From a checkpoint of a small transformer trained on Wikipedia.
Size: 10 layers, 6.57M parameters.
Architecture: learned positions, biases.
Training: a variant of SOAP for these matrices, 487M tokens, 4066 steps.
Each number is 128 + 24 x the weight over its row's rms, rounded and kept within 0 to 255. Layers, rows and columns count from 0. Numbers have three digits each. The size before them is the row's rms in percent of the matrix's.

# q: layer 7 attention query, 224x224, rms 0.19, rows 147-159, columns 0-223
# k: layer 7 attention key, 224x224, rms 0.194, rows 147-159, columns 0-223
# v: layer 7 attention value, 224x224, rms 0.261, rows 128-145, columns 0-223
# o: layer 7 attention output (transposed), 224x224, rms 0.225, rows 128-145, columns 0-223
q147 068:161088163126108136159106128130042172156108144116121128130108138162104126142092108113146127118085132139109110119132130140109141088107159123138144142088150139137150170164170126161114132139094119132130106101153133126101150140165136134086107111119158123135127132158134105126133136115148102122124100094129135152145154155084167167078160127074161124123164091147156179139165106125162147096117121129141123118122136162125132138108138136144086102116135096107105131132160130182121136120115133104106103125117156092134127127128107109150084104147113138165126132168134124091129157140122117132112154149071105136128148082119118134129110081134139110128122111161116182134167138090185079129094
k147 070:154123148099132145132125139166158158084129115129067168128100108178130153160100092112141154133136127092148143092136136163118101100145139137077165108087120145122103105138112130151109170151156119121134101102124094132108156196124137155096144113118113125098119112150143090134141112135127149135145075130140160092118126118110113144127109172116187158138144132118112123085120113136147141104128146091180149147076144146099149123089126115150151100143112147123165188155128144141132141151139154113116118096100118096132114129123118114140139128166141171141155118127152105098151120108122159126160166130141114131119142172163122177101120126120082102096160131090119134131134080113138086141105
q148 078:131165143147152125117111096144126094104131109091125154161086098126163091138148134158138108099172172129108110128075081141112162128135101113150130101134115149118117091157104131110157167145123130125105142072130127145109105134132151150144080176131133113131160113117156143143135152131115131108104139116169123102122117131071139061156108129137104144119123162124158091143153120121167142119123095158078120106130122137107131127138077141090150133107114110160132096138143152148129137106136154172105116131120111112166126135125104153136178159113108193123075128155116131096123089073152137118129131153138115124165122161141139133152142142130164096131068144120112134117123192116152120120129
k148 080:113159082122129131130160096148142095088129131117121112137136129131131125110183128146142130090114119137109133112116142123152140176132119103112136072147101131144169084107099108124153131144176108098090113105181115114167136112085103095108097165127092135092167093114107118110136160154145102128102129134119114140151151120139134089170136129148150070074135171114104093063147165110113135151119134134086130138103092099108140115152129113113114119091124118145110162114144123108116134110127114150123111106134106118138119110159110147121153122104115098144075126154130110111113126086177102123145117150152105148175127102131078113105153094156169110122104102071128125093104138133145122137147
q149 080:106115151129113106121140107148111114135146095104128119119157114058130120142134159132148152101103124157129132116152090144136131139089119131105103122147116097119151149121153143095146124074104137106141126100160161107157135154122133088123098101165138156181146126116135087126095063144162130145135138174112150144113168158145158120149158138104125124074109132117102177091156181080097112171093133155136132068082127134160107130141150143151156149095132107109136120104152125153107084092136073092107102117120148163187158120128108148133111111107144146152116144165128145141125150148143117105136121103158132146104154120119138106111158102154167146107131099133119117133141135136095153118137
k149 077:134099160130116115173180126146145146142080137145155123123112086080125154110117150127109121103142098116111120157127138057141134149087097094135110156132098172137147109132128139112112121156107136158118172112117142105151150112162138198117140097151103150147160143093121096104143145151106068143153140097146147152197113147149113122139126138102146129141129101136088140121155116164115136154064144119177107107095108158161130138123154103139118146142132131152085159114154142108167078137124144142148162119104120139086094107116107126107146127118114150123171123122120151149138132137119147083118105135185127169137123119108154174114126120109116127089098138133152120138141147151120109143110
q150 083:111163093165151139117119125150115152135140190135105119131117122153117152159086127124181115178146133117115149158119135104137150138098156131145122144148155143130103109130079109096123096147176113133102089187109109116153134122142099149107116148156119106163106095116141127157130085101128147119100144092117088107120135097143124147113120132098144165119142109114154099160127152108152164103112139163143144154126120096118115152129103132109127127167126113173059072134123169107120129125043160139129154117133106119107133118133080119147145123090116149132149104147149118110102122124153128147093169103115114164084106118080134127141084108111117130107139156108145154106102121106087104126127
k150 072:107104093149166092098153102130128112134088132080115125102144118166100139092144142126093124143133128138180174154120130135125129140088148105129132145131165138087126148087099142160087092145169137172117097140109109111158115153139150131143136122092149168125120131142121175137121132118092142102154136160084144134145137086108139180102151156149144141154099103101127141166114106113074120131178126115153129086142141124157136166167105136113108095131137139136143102131173111133143102130118169077099142130148107068113140119116104133144129111096108109126103142120186117125120141124122132145167108114124165151108117132088086088145133101115150172097132144128122119101132110104124074138131
q151 078:139116098160107165120113140124164078131090107165149139166138145135145117111138160159148128105148109161145147143148079116087101143134089131158154138143158110150138115124112144143113117151166140121074105172158091086132117146134139148152140158126107140147147115128131125144108186114158162127095129119125171142143120118119133119115132133175128129141134094127157157127134144142114158110155065133115132117117113104142137177144108144125114115159139157138117095162113101072152098123101146120139103124105107091122130153141093162130133170096138092159126119077123090133095101064126117144093153132131126108189116153146130138143133100139122177126165129143167177089144157111153139136139
k151 073:146111121136162117104134140151099124096113108065090145155144137142119157086156137155093126180172108127091136117108064114121151138098096141110158116179111174116157115146147133099128107115132162152123118137128150134130155117156126121134114149112132138103097091139103122131127169121078164182142124137108140133138115147134115073148137104068133145128093127169146115148120114133141132139148089086110147124114167136147109133134134132139094127120145109119126109128072091148152195117132106133144139121169123170105159131123152101151150158105116174148123168098166089120150152140105125092164142076141091146091126142126149094162157130132139120123150128104140139142105117133155137114142
q152 087:108128126147167152105144142146118121116113162173169113152120144131167162098120117135141166160129092157091148142100129119084138143097156155184136148136162142159123149138143122128151108144161152127112145145111160131139126130138103129135149186166122119112103120144140109162118162120144129102124107116154110057132102106078169104114158102120160139163124129156149131141118087142141200088146087118088120160143136081147164138157142159103129075193164120120122117143102151130120129144109132117111105130110101103128128145149092135131155127159129147158148129126123104103092109150132109183120136108137092135124133091096133138097108114117129144157161086155162150131164140122129120143107
k152 073:087125107111167090107177141082098138117098134054105101115121100097145126129107118146116124144145113159141150130091131099128065135152105117141147113158163147112141136139165109145139110143158086142135135109128092111116113167138107118164148146118103068090130130159112128141104160134133172129141136131088163117116105105140128112172133164090134118105152138111165126102153165111133143101162122124113121121119145184119132161109135088118107130114145097143136137127140118150061162112156088117095101142092146092059128120130166110151093137130134119119125136122129105090108146119118150103165165175110132117125116131137145094126113109177113119141168088120120156137109114131110148140129
q153 078:077112118090177124150133120131124146118122119099093149121144108123105080152121088142116128137144123138173170158114149090148100156101136121111109124078121131097134146116168170124142131124109119045102098087165128106153118141122144127132163130081079180139122141146153142140135142092124185124168167131114175146134171118181121157118125125131137128111142137150083100136118187111100122191117108121131150108173104126136132110115104092105104144116137129120127111123136091112128128102136116120108144127132126142146141135162118122114129120118148172135083157132088123133144105113122157129139116104153118162075135113148094138117152143169130096083128164094113141107147131140127107114150
k153 078:137127144145124156162139123098157110136119131114083145147119126156100113153123131107166163107163156119132129114136104145119151102108126112157154135096089116155115133169146172159101131120099118127121102142193111098110169141119135161147130127121146131181153134148116152100143119118123101134085097110168155158144163129188121160138147090152127121140157129098145133162142146174107084180163128147121133136127151113100098167141121102162130157187106151196089142119139145120165160128125114155118174125106133120148129133101119118128160156091160133103149096135133159135101142133134111121092140134180133153142131165107128147141115124102132115171150130150157135116181142098086121152136
q154 079:184170164128109148140103098121172112145145128108099114115142112103121113117142117044145141115148152140158070118131121125140137160127112122084171115108106128122121163127150134077154113112099117109133157117123154125114181138117166107169137123140133098094105083123142147163127123164141152101115170163108141154100160174152131139103094138130092142163138100106112156130131113124132087127123159120147132153159119123110146146136111121158127138101103123184088152127139130138118121118139125122111127138133155173115120170139133126129128145109124168097084082149108112097165126102098160081134145119153126111129123135120177118108144145114099099093097087101098106102127103151156102165101
k154 075:141122152169173173156107067108152144151101116107113102164134125155149101135117108150126105146137149087161137128149153110139144143120103093127173137132131099159129132132140136113117112143128148116154159155157174112136122137101151132172154097165146097151117171112140131140106113115131129112078182164157126145135123176115115184119131139127118098159113090120113131109110164180111146089109123080148181186106139124121136138181111148099147141128092153087132128122133114134131116166147150144151144149149115170131105146127123144125141146099147104115149099154083157094118114145162169115099149149081098136155130152121093107110116112108136112111101094145149117102092114117116133136110
q155 085:110176101082163113150106144108139114108096102115207140103149105110154141076096112144099136164118126175136117135132067153123098097158127125124144127123114096130144130102107103094113156143112150125119162094136121100109107128160134124105124073130153127126098121100140168125116090154090143117122143115119147136118099108120131139122111171172120129128092100109167117158141043075141097101135147145125127135081096129102141096136143134135128134149135139148129141092127148141140099148151128119113129118158145145147127147102098150123085134129134101104107155112102103117115130177114159124120135164115145130206129142158123111093141155085115143175119136130113104144140096149149141140139
k155 075:110126084147149107086123139127132101104069127122148180142183116135143164171123127133092141142124160144107114157104123158124134122129136147112171115114128146157135163101115093137115108116137131151111186150137131104104153136128110136127097125145130141130107103113168130118124102138150105128108131127098112163114103108123106075105125142139145107094196157115138106124129129138094123136105164139129143144098125119147089121135135100098134126141158121168152071092193142098109074103107144097101139123109114147082132145152154138074134126132147095125170198162137100146150127147098127054115150135086142093145120108134120123116139094098113142150136097129100128146123125158146134128142
q156 073:121141134132097142094139158147116136072122141146130141169110117110153161149133102118175130139116110155108129092110106158138140115119176108139127152136135152102120106150117111145109126145183140150123127111141118127117163112167116152107118133110143086143130124103150128151171143132142097119122100098157121110164167149111167142104133170092105172155121139166107075139139136096159077114122176091118134150124110135129140135101102100138176114143109138133137074129090110145134096132157146133138110124091101149128154089119105186104117127069072159094086125113163150166143151152130156171127120144094152124127145085127107108131129149158130080135128165091117129087136119116123136151120
k156 073:118118136118116134121109201122153141128112111122135179169087099161180156128156137108133104072117097122136143118114151173133148140114175110140123146120163103121120133133122103122174182116139150111118114084139150130109138119103151107146065116152116125089107123176116164128134107091132117177140126138154125129144127133113136146143132118168149083119115122111197126128139161134127138090130116146109145127124144127140123144129132096179106123174122155180119093083125134118154132062120128103124151125148110112125132130162133166160105128117142112086164119120130165096151100145121091159118103153106154157121108124115112118112098149110130142095157112113109148125110170151128077096156
q157 072:089094088146136099175133148158105131168114156145109101143116118139143132131137111107145154125072136097100119113146136174123138108100100101099153136136115154125115181166091095112119101146100116161093100153103094099156116128136093126114106134125121131094123109113140123120109145076113138180085142110152112133131148134133153134117154161157141142130147124139144118164106179115121159130115078129096142138124082113133121141144100131127071100158112137126112092098109132095119122075130139113165168126114103120165165114095086121122177096125120135163158066155130141123135129132106092122108122126119131177086146124107164106109150087115107134094116128173124117134098151111117122134098
k157 066:118126133111148174163151117144134089145115109090163149152100116111083105109131129132115115111123129122149141127109154080149134091126111115110119140109076134111107176106139123102146131114106126116126109124154055156127157128107130146123138149124107131130136151098123129155151095107153123192132097113118136097106150105109146157086140176127120109118114112151134154160116143116130136097155126149132109095125132141170123131112141087139120131139144092150136135135168114082110148172150134112098156147094146116127116126157136129132169154076190174136108141130103101120130089138134196121175182102120150119148158143124123112069111111129144171163133157106065136105127151132104123153143
q158 070:119136100143121125093099089121159125099132132128121106135153163144136123110103133114133143150130144136049139127123097141139081165137144096154157160126156108147108078133107106139159108167133140172103161141123166129139111152160100084111153132141126095115122098116155146145135167099116098061123159135147104116150119162149111129098133141132086117141125179138128109135092076102133101136117112174136127107127150086155161189147131120098138155116137094153132132129125153146141126147119159147115122117134087108111135158093111136120107115130139120109108147127122133126105136125120076152138100124100146181148117143108167152154138142116104110175152115101182134132151078110125124197105
k158 075:143108127184152128136140157130091116153127131120111114169143117125122118129178145127146130095128162083151134130102130143137138133175156155098125103156148112116126118118108138187160119069102153097103182110124151150127097141111138132127145131128143127098154134156128157194139156143136123176122160164116124096197148153101114093115122118120155145108148145108119130114124099187141145116167134140107171170110121164164185127156147136103093154129131121102120116159119081164126119143141112132124122129139125172133102127108099134104096121047157146144155152131110131139120112101122100138120159143133145151134109178106171142127130156114142113145133105154153103128116118094160117109145
q159 080:138119129129102154161096106124147119113127116130116150145121099122123105147125039110105173086142119141136157137157130131168130139129125107087109116095122114114143136110158147139125125114133120089141128037133129161121112161100141100132109129139084111082150122122111137107110115150135165121136124122132161151141164122139126140117120183118148135145094150109104150126094153125103115209137128107113117112148125164093138111163099132174093182112106128077143080119101117109151126116148098116137181138119112169134119126127123130120137137130106147114118114145165109154140143125117176138134162072167161115172181114151164139097164107122103127114155119125121120105157152139126113133151
k159 071:128123147124184105101114129151139160159134136122101150137134116114157126166118123133149119146143120176092121118132105126143126080112093120156138124115123093123119121167134109108163106110112124137163117174162135114140129144158119112120140126116143094124121129152145069098127157138161174122089138129167144126120163093136148134155161127112127137144130163099141147146125075157178109113103136135108140141143108143154094134124079195126055133113154148136139127133094171088154133097146159133124140105146139118104126133112037117126132159167185100126104110099104141137107135142140122085117151122094130108108115103130134086116080116104137137130098105128154095128121151074120132157109
v128 132:143128114083099150113108110107131100187163127109158133127118154098110078095151096130137153193108189151094089137160151102113098129144155156134142094171108131137143128150142108107120141123131102145144122160163075152123172108173104125106128121145103130151147128169138107119114092137175117139105140135154094134117130109138118088169120113129122139147134159122142105140140151076164133143160112159122100168152091139112102088149136106147129130119152161122110119133117106186084107155137104095130133121116153133132118167172150134124108123136129149109116119154165144099125126117142140114113125097095135154129141107149066123140114152111165126148143099127122151147124166056112131117112
o128 110:097138135140137145090092152165110147161157139126140150148117082091145178140119139140141123158161143138113099121150149111145165134163151176078111103113120130146151139176116119145092102152120135098139125124123115119045143100144111141124131107104166136104130128146106129139114089126148092146115108089095101117083066141140128146130102117120154108139079130091144118159137140138119118145075171118146144135103123137083122094124132112085147157119138084098105102131128171112123147157164100168145097144109110135139136124102185119107141092159100136132178092150139110134131125163140120109122137130112135142125143143117060107101135176125093126151111127121106128131129150150148148123157
v129 129:132147143075097138114163140149113110145134113155112100111151115101124137124081099143140153145084170101147109133130144113163091113131110154122111133142136163129112152152129108082145127182135142130154148083098117149155120116139150153136115151145106113103107084124130076091138186119137114119137139120146121100125096182098099154148118139093124117113100127182122137109123134133093135135120135136138141115135113123138125124148164126102162102065154145124094126123117147119130144087132124107113116104106116160086117145153122132155143110141148154148098135169106114123164101127137171098129111161107169160125072054133116114106129132123172140138158115096113158112190119125120183110170
o129 111:108170118143173145109085141141117110096117118126136148133129082132104147148090105071124134123114119102105096114074117124078137147175158087145109137154141117138122189089175126109150121146156150148073135163119102096102100090122123128142121114159113109134117114153125108134139093113112106121101129131131142125134102141091127119090093132105123086091128146107088162097166111107114128080147128118121137138147156138164150151113127099130113155116108127104144113119103100114154152113176141152133159140106101119130091139152162127142107136106119096088139150117152155152126151129174077150158114126108123090166055152143129147111102121129119142122177109090146160152128124117158121131120
v130 113:156131112138129126083113130104112153140105129093138162149117128107115108145139135120130106135090106149128060104131183127131156119136115152130127141138130133131172157129136140103160130113153118132125125138130124128128150140141137114115148086188109108164107107134105136107135118129079135179130181131103118071079080106135148085133148161171128105137136149169133107105096092173106107106109139134072147133150131112113103123139119159107108176079153137112181101175108108104131138129157129145128082089110108114148133156129092115089117092126169115157109153105141133123094145112107162132112133128117185139135149110139144136120139075121138141123130125161143070165117130138122172108140
o130 104:132157092126128135124123151126158103107146081104164144091119156171119146083150121079105156145136115128086164108123158164157104145089131131123119126107122105149158098152119117175113146111119090113128146113104130133124092133111146118143133097137104126134130118153114141118152121129130139100146167142097160133090109066141165138124074111087104081125087120094118150157139086144078142112134153148108093136127114134104106119135126152114140126140167115124113150142108157143163147104133189156126088103103139111120126123121094119122137192171139115096148132108125116128116138104055124142124147155122161135151125110116173114093125164118145152132114065148146154135135164138147131085148
v131 137:161109116160128106148142135145129115171132144163138167114107118153134112074135120107092171099157170140116105111122101131140124137142119123142118143144092095088154143107087090114130125090137177173116125118144107156103132153149133109092129151092069110111170147145110113156115113101134138137096111200160128103125158095091094128114102153109114145129132146128119105128130122120151158122134146114127138098135121153120124173088152099125118126165158163162134157138126151120092142144127136085122117126145147151130148142138119131168092074127054133114128174156158121161141136141123133100134132104053120124118127107160126128122099126142079144133125167108106145104184144144112134128147
o131 116:170116104164114087109094072122086114162108143113095156129115065133144121120163088149121144092106136131126082123156124168118123113149110117082109138111135125111146141147164097143107165104141098165116150128122139109119112107142108105130102122105135125122118130114124135142141141147133113113139123123118147133150156104134146206198163151122132148115170116136105098105105125100126172112073140123136126130186114131128117120107112109127133122109113101131129132092115131123099110092155143151121176137136150068092118127138110158135120095133127111149121093111124171148147085102154147083141174145093151114120128141134124122107108099085127142154062148136125116158122128100127136166176
v132 125:158168116088116104124136116147135134128088104071153097149161132160100126164106082158129100157192123136156137123083086108114133167125117131137093154118127110145110114154156165141091110141106117146124111098136128137119143132140141116101145168146094122095171157108149124093130154134129180105096101092115095136143168142143144175192142122110127132102118121125133153076123129130139132194107115111147106142139110115127157095127129142124102136154138123125098168166128102126169128146105160163114168157111131129131107144139102102118107169143139112161142144114146149164118140136145104154101088101103093125131106112114153105162107151161153165128126161089160155131130105104160128131127
o132 111:151125151160133132163105074107114114177107103133111105113143107137105122103116179128112114095131142136138109138124102128112093107144102126105109166132103138109170165172153113069107128154135117096130164121100155167089130135094095157154106114154128140160104138118132122096108146134113140167095124148157171117120161189092116124117100146141124099161093120134101151171182142128127119104130137127120125146097157169148150151143066093119145131094172160117076107149094171081097132128127146103127117118097151138122128157101153133156118114152124129146148114138135111147127110097126100148167138100128151111120128122178126098175108148139123160089149144101139122114123150149112127157134
v133 139:134149141095126129101150157126121137140096129162140117091113134170140144129119132108073126085125112117144102128099137164150152145132144131123098136106139119149127116123103126093115134138097132141153116125144107198123094118096076103130128147134155116130154070139152127159146123112135164158138085156149106138067167126095140130105171149127120098092116108130119177106151125159129145125125142122083153121084114109114189117122135135148110076138127102088132108104153153069140123114135113147121121128093121132125155099125079081172124126157103122177121115118130129124139150095151142182128139128119119112167091103134142132127085141161089171143133169138140121081154106139121170104126
o133 107:168137130131113124141078150160129168117122134174145077157121122179126113139129103145130141117101130105116117100149113162114085135148149119194171122122154125123109163119151115157106123146173147106101172167108166157119123136118136138116150166119096102085140163099145142087132180108106087144159125120145154099090132118098159131151162124139129144157189128139106154122117112102156137089136097145148106143155140124126125156095145087136088098089127145132125137122145167113146182107160136101127152114126147093146123133124095092159132123164118137149158155163111126168111134093085101126122095113123140092130105130126143120118133133090119117139150151149146107150127159139134121072145
v134 127:164105110154108123126132167134143104146153135098145140165092104137120098102139088133118087122138158112130152095157149134119131138143095115125130176100083142138177095100093114175117125141128164155109138130153134141093148132124111144143131131133131142126099156080138153094165125103120131116144104149105150107112130140105162167137122137150138121090098138121086147150096137133096098097126115082102144083128095148120175118100121166096127175115104143162129087127157108110169176128130153116138128113181133097167140143100121181122125108140099058160118164150185124128162137168137129095133131099080149084124124098125128134121125105132129110173129131128116133131151149136113109115124
o134 109:168117121128129140140143143087140116150160149139151142127133159141139150110147094129096136121106167114139112091121139164072135172144118128109153123162109111113090082090148069100108151143142117151099140127126118171161125145147128134124126080120180107119122128127119135181146086124124133146119100127108146199094143144147135141159138140130090122122131067096111137115133096114124127131127141189197164129163131096154133103101119135102141171157163139116142106157153159134138102134109126084157124145119121095118103137129107120109117103151139143124089102119109157129112118096134095143118176111139162075142138158119142073115125087104117144105151122101097144127097130121086142142139
v135 119:120123142119180127152122122111157121107111124147148138134168097110109137094103083114142152100117144138126099087134158136139084130131122073131116135157122121128139141112136104083154145110153130128141144124132132143129136131167130108084125144137082107116101078130093127123139141145109070180129153128106173135146091136127099103116173131099160127114143125154139138120103130132121118125134161141096153103142140124119095144158142149118148109104135152133136146085104164114156136144144141136171148099165111138134134138178155087112073119132138115133111165129114094135094075105143165102144153192073124139111087130160119126112086117138119157111095119156126155064160087123101168105159
o135 111:111141138123121210094120068169102135142133123141116139130103101136097111154140092147141146133075114154091111092114145119129185134148108091100143091111121104089104136144152104146167114124109112139092123092153144126106144134131139106127179136180130118126120093140131145116125105097146135123119127139163132163126114139151121129121101122093165102135139123148144150104147147122133124118143107114128125169111173142117128170172164133095152161118095118148136144130126189127123127138170169154133170132130152100132096156171106142154127140107086141098116152115108156158151164118134101097162112174139114111118149140098120165138118096139152137099099076139124116110169136136149083085134
v136 119:118117162124066162137164116127158102142144126151154108131127117139136091109141134142103122179135170129113140117160090130068118149138133100112150174121142139138138136101102103162110135129160140153142161133125082092106125093134116124112109134133143131138135154102164121113160113103140166079122139108176087134129152083121130140138111110135130177111164114122112128120116099105091148118105105130132128114077098146139145096128143105142114121166157108121084108130142096178158105124124113107129158134081170131094142095057127149145151127152166132133168119157156139110197152146107159126144102136131147092117152106122128122157137145137112114129155180080118127169132144103146100130112
o136 107:154150139105123111122157157109077172100110159096139168118161143145104137135131111113118145167137148104140142158128149109111123091129163181095146137157125154108103154111142107143120109134119172178135106139129178143106112138145143132108116126156172161147129154148164125121109065093130157172122117135111170121143153117120107133155134170148112149142078079079144130134119142118100119127110153145121103111179150140133104081073091123145103102144101130126132145134131118077099115137098081161131134161129189140133164132143135130143110131129128161180162135148154125122141115142121119098123162101136132136120137158148086106131144120105088127129126137130102124158145072144111166108146
v137 117:167144087174130120183130132081120099100141138146114147148127136153144125104168130114117177118152156132128078147152128141142132099117116150116136128162109167127160106120112098189123177110120148136098126156169174119141108115150129140127141099141106115157118147157084139120109128068102040111107136162130127124133127126116117105125150152112110172168163188130126101166133135116126111115117168128134103114131130125098053145137100119101132148117154143170140157134112122126140113135112115131160112129182131125133148133119168150096129119092113143101113128146151113139126108108115105116119120111104164094153164117136118167142103110133092117152123114123143106069174142133118140111151
o137 104:148156115124182125080146127127132149174182156100113166133133142135122172165197118107154152127144176105102113170094124132172145133144120113094128095153146143112132109122129117142173145132103111105102143155154135111125128157180130114130091156128139145166096162090106125112141164111161109123153124097140121130133164101128125174165135097155134129108169137109199082159142135116110147131135113118099124150117129168136094123119106147117139128122134097161132108100140170137150139138051119119129128140099076087170133113127118148124157125121107148110130100121135144145114103134169164115155138141131126128142126157124118150134108122140121152112082171153147129110101146097154141150136
v138 143:112132123185130133175162113165171173087115122104098110155152157164117114136118087109146147147120143108159146088123123134134135094115107135109133131111129097114136142154148159133123131169126137113122111132105144084164133126160135147138121166094143098142072138114123152147170132138112094102130143123120137127150115121107103130153129120143084104158089186121136125110100104138111151156111121156073126143135150085136128160126126129101137169080142149115158195113095131140151175171122121189162112127175149119136130103138140104107106149078131111121102142162145119137114086104184122150133144142114142114126131106125130122101124130145149142153122106138139125102095049129118146140147
o138 117:130130128123121149148125117166150092146146102076123090093177129114083084128154099111121086150138106098148101123084173130152135144140137072124110085148081101086151107119111140107148075129149120103094101135118167172157155136108150110172123119128116112104117118094105144135086129111109112088099182152159115167151117147086147155117138119125161116101134103121170135094131124121119134124122148138132124146149133131110124161098103128095157104119118147158100119115140101068124126161143132089152124111090123140060138137142124120129137147091132126128122116103114130112118138118129168133139138164148105145145085180097131116088121126173117110111120073112119115106144126147163129127133
v139 117:182169153089105126140101174125096110117116110135126118136111101141112095139137109198082113120121131111095109150126110109140096121128066106071130126132088134127121114141081110115147125122110127158142121119185157125150113145116134161158137124179114128095143135135119099115108121138106105144108108131082158101197113161137125133159115158115120154126112116175108161118093140146093141146090118106162129104139128153128148157149133117112101144161164126158104103138125148122116130124134130124127156157181127126106115144083121141148142117132116133117129145148125133152096139176140191143138130158088139101124156118133170150166107099091116084126102103122130151110161116186111143148160
o139 104:129086119106169111126074128129120108160127103107133160112122137123150129135158075123128120066136181125121087146140110147106126130128074110098168153122129127126105162142139137112158135123083171146114100177162120107151099173129134127176127138131093118146166127101113121152131145125130174065124117111124145161100138170113100093098162127129097129120147087151099169147129137099093164097108139163096139122099137139158121120167129118077080133150087110136098146151108149096162121143097146095118089139123142119166108139150100138163117138111147116108129131114116137134134121148130088116114154101113127150131130155141122127130143130110097176151099135105183114147102135113140101168128
v140 150:148155118153189134132112152165109178103085105122104120119145137083107134106125147146091124129114116127085128130120134051117095096103109074142146131152073086079099153117105118132121116126101110145153132104142113106105133129122130140134148132118089125101125133126099111139111146107127128118141132115102145123149108131137164112107130133108135168158117164111109177132124120128115157159118126102139112092150171140140118166136103141112130142138090106176169118128138142096127157107158136151124139173134106129146160102135115194117111130101081117101115174150151122174079103143147164101137143154147146117126155158153145125132114097113068125134106102156137148138111162183163106142124
o140 119:068150138169152125161103097134143149138126151102142150108151104111132137129152081103108146103117136136125158125091096158166144139111108106129120132137116123142146154124108159146127107145120114157155133093152126092114157182117118127126156125092094117101189115121132128116150106125130144113115155178153170155141190144120113116121139120148147096113171127091105133103102149122117149158127103098059176149105080098113148118180133104137121149122118104142118096142094143128130099129083097165109148126090105149149130097161113152120138127165134160129100099091122095113143141101127137150100146085135165136122160097139160120084162101104108140122137085121145150129131162092109143150128
v141 134:104098148147162125144103121155157113124116122075090097134130134117115144159119122149184125128175086161166135109135101140145116129114124116123112131129124085128131106185152175115110122146144117091102112118084157114118117129096116121109143126111152127106123131115113111100126183163128159099099148081108102126168159161119130132149121111108096102130088088129147117104145113128114105155124128109088107152120200098152175116112154107161167142137131150120107153138130108126110144138141115176162146142094134110121147139169141140126105143101150137149155102106091161117115104130102082153123090160109096117115143155104136155165156124139177110120147105074131121145094124098165100161134
o141 108:141109158140107139145131138094100107160136134159137105118159131106129116072101164132106172130124108148122128141127156090114113113112122147111106155098150133132116139121106139122106105128144170123139120121088107098122150155109098106153170136119107118122114124138131138143105164100091159129141127123160148096152149179141133131120134116112137119096091143151101153130078180125143150149136134102143111134167153171120135144168114146104120164119141157081105100163117117158109139145075128108119105103131125212075123151136178076140108112135104085104111094135118111126134150081126124129155089107122096150112104172134089131110124122168125136141144114202147100090134088121152130116123
v142 118:131128101151140129164126101104108140116119095083105094161124110154112110108103111155179189132125152146163077112125148127135117116112113124164136100169153136124087150146164094129113142131153117118107126134122161107131098133160143121112137092106150151137084162117104095115104139145106121128133163110116141153152135154130077104155126137124131129105146100107117111158155122126152157112165183176168118173150138136079082124103164116107137164122132176129136146134070089172114085156148119113159107100145141133113099118198171111110112125136114185133153132118124173127121150120114113112157104121144094157130134159147107146116126125155172135157114116105130128121152137122125142135143
o142 103:148115102112097122101160106094128120150132170130149124119103106113114110091145134130095106136121147137109126124103104084135121161177133106156091128139093124178182143134139113127161178153117128129131090114139151146119119117113124109149130150153109131123112114143147108135151130134156145088111119127160114085119148101135117153159103143090135136137076115180141077134124133183097135098112104125067121122157158121094102174141090102075151117147123101098112143138154146204099135168173136133118119114117084148152111131160161100117133087093125118134088130132127107104144137172149125130135130131124143138132107176138116149126138170166133107137123142126092116138120112172164149174136
v143 115:140101131157097122093134115135135107136111150122134132085136141193115110142148150111040134074125120128158160112147109090127139111155110127115090180153181096093140177149091144113084153173129153173189104135097110127158115097109149111136123115104135112104136162097143157137139126090115130122153142118129121117106177114066152143102146118167101134149108120089130111142145127110091146164097109133089120143130132113170131122108164124123111097100141091127103135187140116108162144173122098115108107126115163140116140070152142126142167118126147139129102137105116149112152147137150120143151117129129139121140142119118153128124130130102107138165145165110125115139141098147152116123132
o143 105:144120097120103145100119102146117144085132109134118099095157137145122123162171139133129132095149140093150123136128175078180107131146146142119115131144163147144114136126123145117129134164168126145128117126131133124155091170148155096103110129149094141162143210113104117137134171140158141088143165152148149131146142107121157104142145105143108130112113169068129134099145132124106128135129153126163132118169118115107130128105125096151110145075089145157111136144132154089144162119177144122126163120127173195084139118090155130157100130150130106090114090136145163086114115070119101113156125115143170104087120126120137129148116087105100105088119128133144112105083121135114135129137
v144 112:114144129154142168151125127142098137163097124125112129089151123146120141131117153098104068155152076106124152148147118100098092148099152193147107185137101142132127141112094130140162145110087147143154146133119068125106118111097142148142081129094112118145107109115130124131124100121151144086162095109126081106140138107121127149094126105131138115090160149126136139158108146121125150142122085113138107091118117126143132115105144102099051106182063090132110121143160107140127150092137114131101135128105114153141143085106133162131150158116108160111123093130136132123164152145104172097128145145142105130163166126166133094115154087111105126125150144089120114116105172136133131140135
o144 098:120102128092131101097147170130096152108141112113143141134153108064135138117145115112134141123153125121144156101146117123108127148127164129121162129157119136100118127107116096152152127142083085140122095097159145148176100127164120130078141136164129138134158137163125145121106112145175136145133136124172177108099159122106126140142141155180133109139142142097100120197143122130142132129162049136088123109140100112127130126129106139145129101134164169127132079155126069086088128093154128120107103122114109134099154082110148136109145155113141133172143073087152129122159137131132110111123108095135125101120125123174109110154112134126136145106147136097140102123163148109108185141164
v145 131:120114133099107132102158126089118101087118131166137154077099110134182169170167127114074191089114131117143096148154116156135117134112135135101132105121184150161117134108111107111130134129143134122114140101150125132131125157099093139130093122179147135159138112155102147117149116139119123134118165152141100125103148146102100124103173134133133164121188127165108106131134122160107141120118150135145137143094123161100164112154124112135121077150170162142126102102145127107140067135097062154127149079093123110092128151085096102154120103171158113134137119128137123109142144089141129139113157144128099113150114096154133158165147161133118126122122164149114136120142103158143169124132
o145 113:082147155096113106162136130141093106074105157127148105149155128129140135158106140160125093109108107129103101140106114130137141121125175139106150102097141075110098147167126161157146130154133144146151180134154131143130104127122127144084122173188130156142135162107131119133178131105133107158176092113121135074133084133080187114118149110116124131086100115142119133124102120110132127101136170125123117127110099149153095121075164109132128107108110118121147162182146141131112105116086119141112104149117139073120137175124055129172114116115136134157138142110134164107157121139122115104128139137131103098175138141132102140131146141133117132149110151132152080125119155130135104104098